config.toml
norm = "layernorm"
rope_theta = 10000.0
init_std_o = 0.0124
warmup_steps = 425
max_steps = 6861
Each number is 128 + 32 x the weight over its row's rms, rounded and kept within 0 to 255. Layers, rows and columns count from 0. Numbers have three digits each. The size before them is the row's rms in percent of the matrix's.

# layer 5 attention query, 192x192, rms 0.0492, rows 18-25,82-88,146-152, columns 0-95
078:129164166112136130147149122187126143085094088143100126139105154110174155099145081130144074126180099111132150113110124094094154150118156193169133148124174163133112106061099110120080117120135064130169109161134077104121074154108148095136132092212078192199071140155080154118088078148115128174
094:123122157103076107091147143113149146125094151133050125135145114209082081083117070135157110116150111182127078144114120179139147117157154161096098165117135130078082123086109139186116043082084086137124148130099114135128147127146110105082112089142172140119185150139127187097167213150138105106
119:154094106134091180140137148108097125155097092180093128147105084133090126151129092142126206109126087114156113167176092099132082121167110116098094151103130126136049129056120111132091067100143138104091138166127131122240076116143133146077112120139100096144184090094124135191155164106127093100
127:115096122147137154123148174091148160106148163081159131090121107099106152147089140132121137079081117114094125090111125143173134128119053139152139181157125041141205152179161087108199166168133142126103104108102162137156133082076128069136155139111074139128104146113135151148144142144083144088
135:118148088139084126080197145049149100075118156095102053141136107139126138120143136110105123100125165134125107098140116115127139200163184129122096154194160091138136113105129086147173113146140089121060125104119151118137151151095101105128171152167074152162161106136103118132108160132170160136
142:127095132170200144108148143141193115194125127132129101071129087111125144099102165077116124133133217173084134095120119096096066147146100145116147090118083144128107131137117149095209109119082205167122133164077100115181104148105128122118138105149085197107138131124161114146094172095070141067
158:172150078142161102182075152138088153179106152135171147125171115114129162135123116103132151192096077144159127156139123167139158180126143123127125132173161125174114139144112165130162113166121145104097100104098106118125131065114163065195155108079129045125160134063169137115166099066140075163
162:081167143069162141149158148130125124068097129101132135097156077102117125160141159135138105106147124136115115115130058119157099126128154110144109118093088143088161139122100140162060113099096085133143133159107196115101173121212152111174167112133107132140100086118101154144195109088167145100
116:177094088090118071135126160165136137100143159082125176075100105127086097102109108134158123129143127093139131109120122176046116090067130136123155070102193167149177121122107168184095119168125112117138105113143064050129124080108121160109120190160122169113088147122118157094095155084143126183
112:155122173112146125134081173103132183098095184131062142131128106176136095070126105135151165116107126092170054073100124207099124108119123134128105093119132088131113110137074165162154100159153099109107147162140113178052146100173124079172155103074186129154159150139129186072165126187102127130
110:132078159099074171171111110137120132070096076131098071189127071149134111130094145175143113110145081138121147111136073124169134151140066111150126145142119089099109132149104148150146099121149101143106138162136167110159128143151083172118131130095115136130152143178118128162170100178116139095
107:125136120157129173177181163057181164135100103089139148101088116134093129133125098145117126098132157130194171128152104122134090078091096137143154145110126092126152156169119104063142143144135170121112115143118179130151093132071176100115158152142040120151083148122154132154150162145111189132
104:123099087126118107082129111064120117093123119112115098155121127148109115112156143120083105132139100150110132152125125149126160173114137092151115164182116127141158105074181137142125091121106162084146144105126153090150100123087103085158187156169128152133135110154131178129142167129112151204
094:111146136139142164136120133091162136189190149038135101076110073084138123093130147072136164147084195159138094113083139038105079090108144151174143084077111175073133130182107171125178158130089174117093134180103124119107116097153116140113161107140098156130117125142096147118138160108106160136
107:126169132081161122144059159122116136175131156145132182125169099145104141096103151106148173177102120189185118137114069150133129163093139155149115106126138140130078152101136150153105107211146142128119098031125120090120094120159149086114115112131124090132177173085186156133138162064114078115
088:156104125094176112089141120151217126148099145136158201115113132109153097104122155104106146100172157118082130162118170060049105114112100168199144168121163134177138105143141114112075111152108146096146101110081066087049094113142120145167116163156088175166106177121174145135073092118138138138
090:092101149092108121143076154127106131110088163106069169156163090124108108088126069132161177128115093153146124113086175186097095116146168125151115117104108095109137126131086127112106123108134149135112153144160115162156125096124151135131143103119164077119169208208165173108125099137191141188
115:141093102114093160175120129094116094121102072147149077162113080152103123126130128136109159106116069125157192138163101097143108165153124076079139133165110158136128112127119146144120086120096148123123111156132116134175093145182115167101164095139124092115201119129102102167188153184135104080
122:100145127176157137145139176051162175151128112067128136089135108114074160146119155152115114119094129124130107112130116111134128140118100120150114156133136059135185172170146121052197117137154155124100115144067131123158133120103172079157162107132114146163119129101156127154123145145090144081
127:135127070107098141082170136031131122108082153110151107132154099121137131123119133128117136087097131144145146122181159193167145153153152094150117145157142066115155103141169058087144099123154150120149147119056087114112148103089134094106160149164099154098158129142128157139105158140140172106
127:141121091144182133110139172141151130177155115134136087098101112089108130151113199113095128117100199183112140094092147112125114126155145158120165087101109135102129129145106155089202148124100197152169139132140100096161132138114103132082162121159067181141134106154137125127120160092086139088
139:164175110146140093181093181145105144153106140155165192107179089124136180118104160093116135159058102144136134183134116142158158163120138144156112144174131110157119119162118147115179083203139140111075079098092105127121135057119156063166144087079124052130162135113207126129155141061137079144
# layer 5 attention key, 64x192, rms 0.0469, rows 18-24, columns 0-95
090:149153140127152066158180110108112138130134159132083201115117097104128112120123079157089152109138184071124175110116144111119122086113116049163131161123164126159111169154063155132163134129151081089140091065149108147145123106095134077031118130160203128172143112165146105107159144088167117153
109:107096159074144138148129160120141237142089131128112177149112115187144113108143144104116089157171135101155136125099155123083111148111116207109059114137140124164110109161140144151144160119149148181087109095141110111131150019154115151074147118118140100150110115188105167085188127170113097123
104:132152130086116172118147096140161141071069094086156068115114163107171127087180170152154103124130115083103146152138136121137092159119157080114131142201117148165090099153072211137143140128156118111107127131083097092065139156197106135099122068114151189183141126087133157091137105161107117158
128:153192165129118150152132127098080169123100084081083125125093107076181092113143120122151117108141127149123124122116126076135174090137070137132099089089110148208118129097097133112200129144142118096164141127086181104159075084071141157141163093090142163203158158156108118104183158095102105180
124:108101128130141144098138101127167186141135107143050128184132126120162127095124138122082103103118125141181121188158124140139188157156112071206126103082131105201074136157079156092144110128140067152146108145158114118112156108111113121128182124144112137178148122109140122115117132143148141108
137:107133148132080180163065138103164080181169176160109140153105129114110154129094165090123169081131169136160096090158137101135146133182118163097163119093131185206130084102164102129198140103131159141132129180050152098149141159141143161172164106142142130075169178162094155124161117108086121135
134:129112112112126118171123157119127177154121143190111140079122131115084142097150137075162175152146066103152147129064145205122091105107128148153126178109138091147123118093133142164140124160130182136102128118120126130201083061170092106118136114085105091126136125144109122123129097113165083145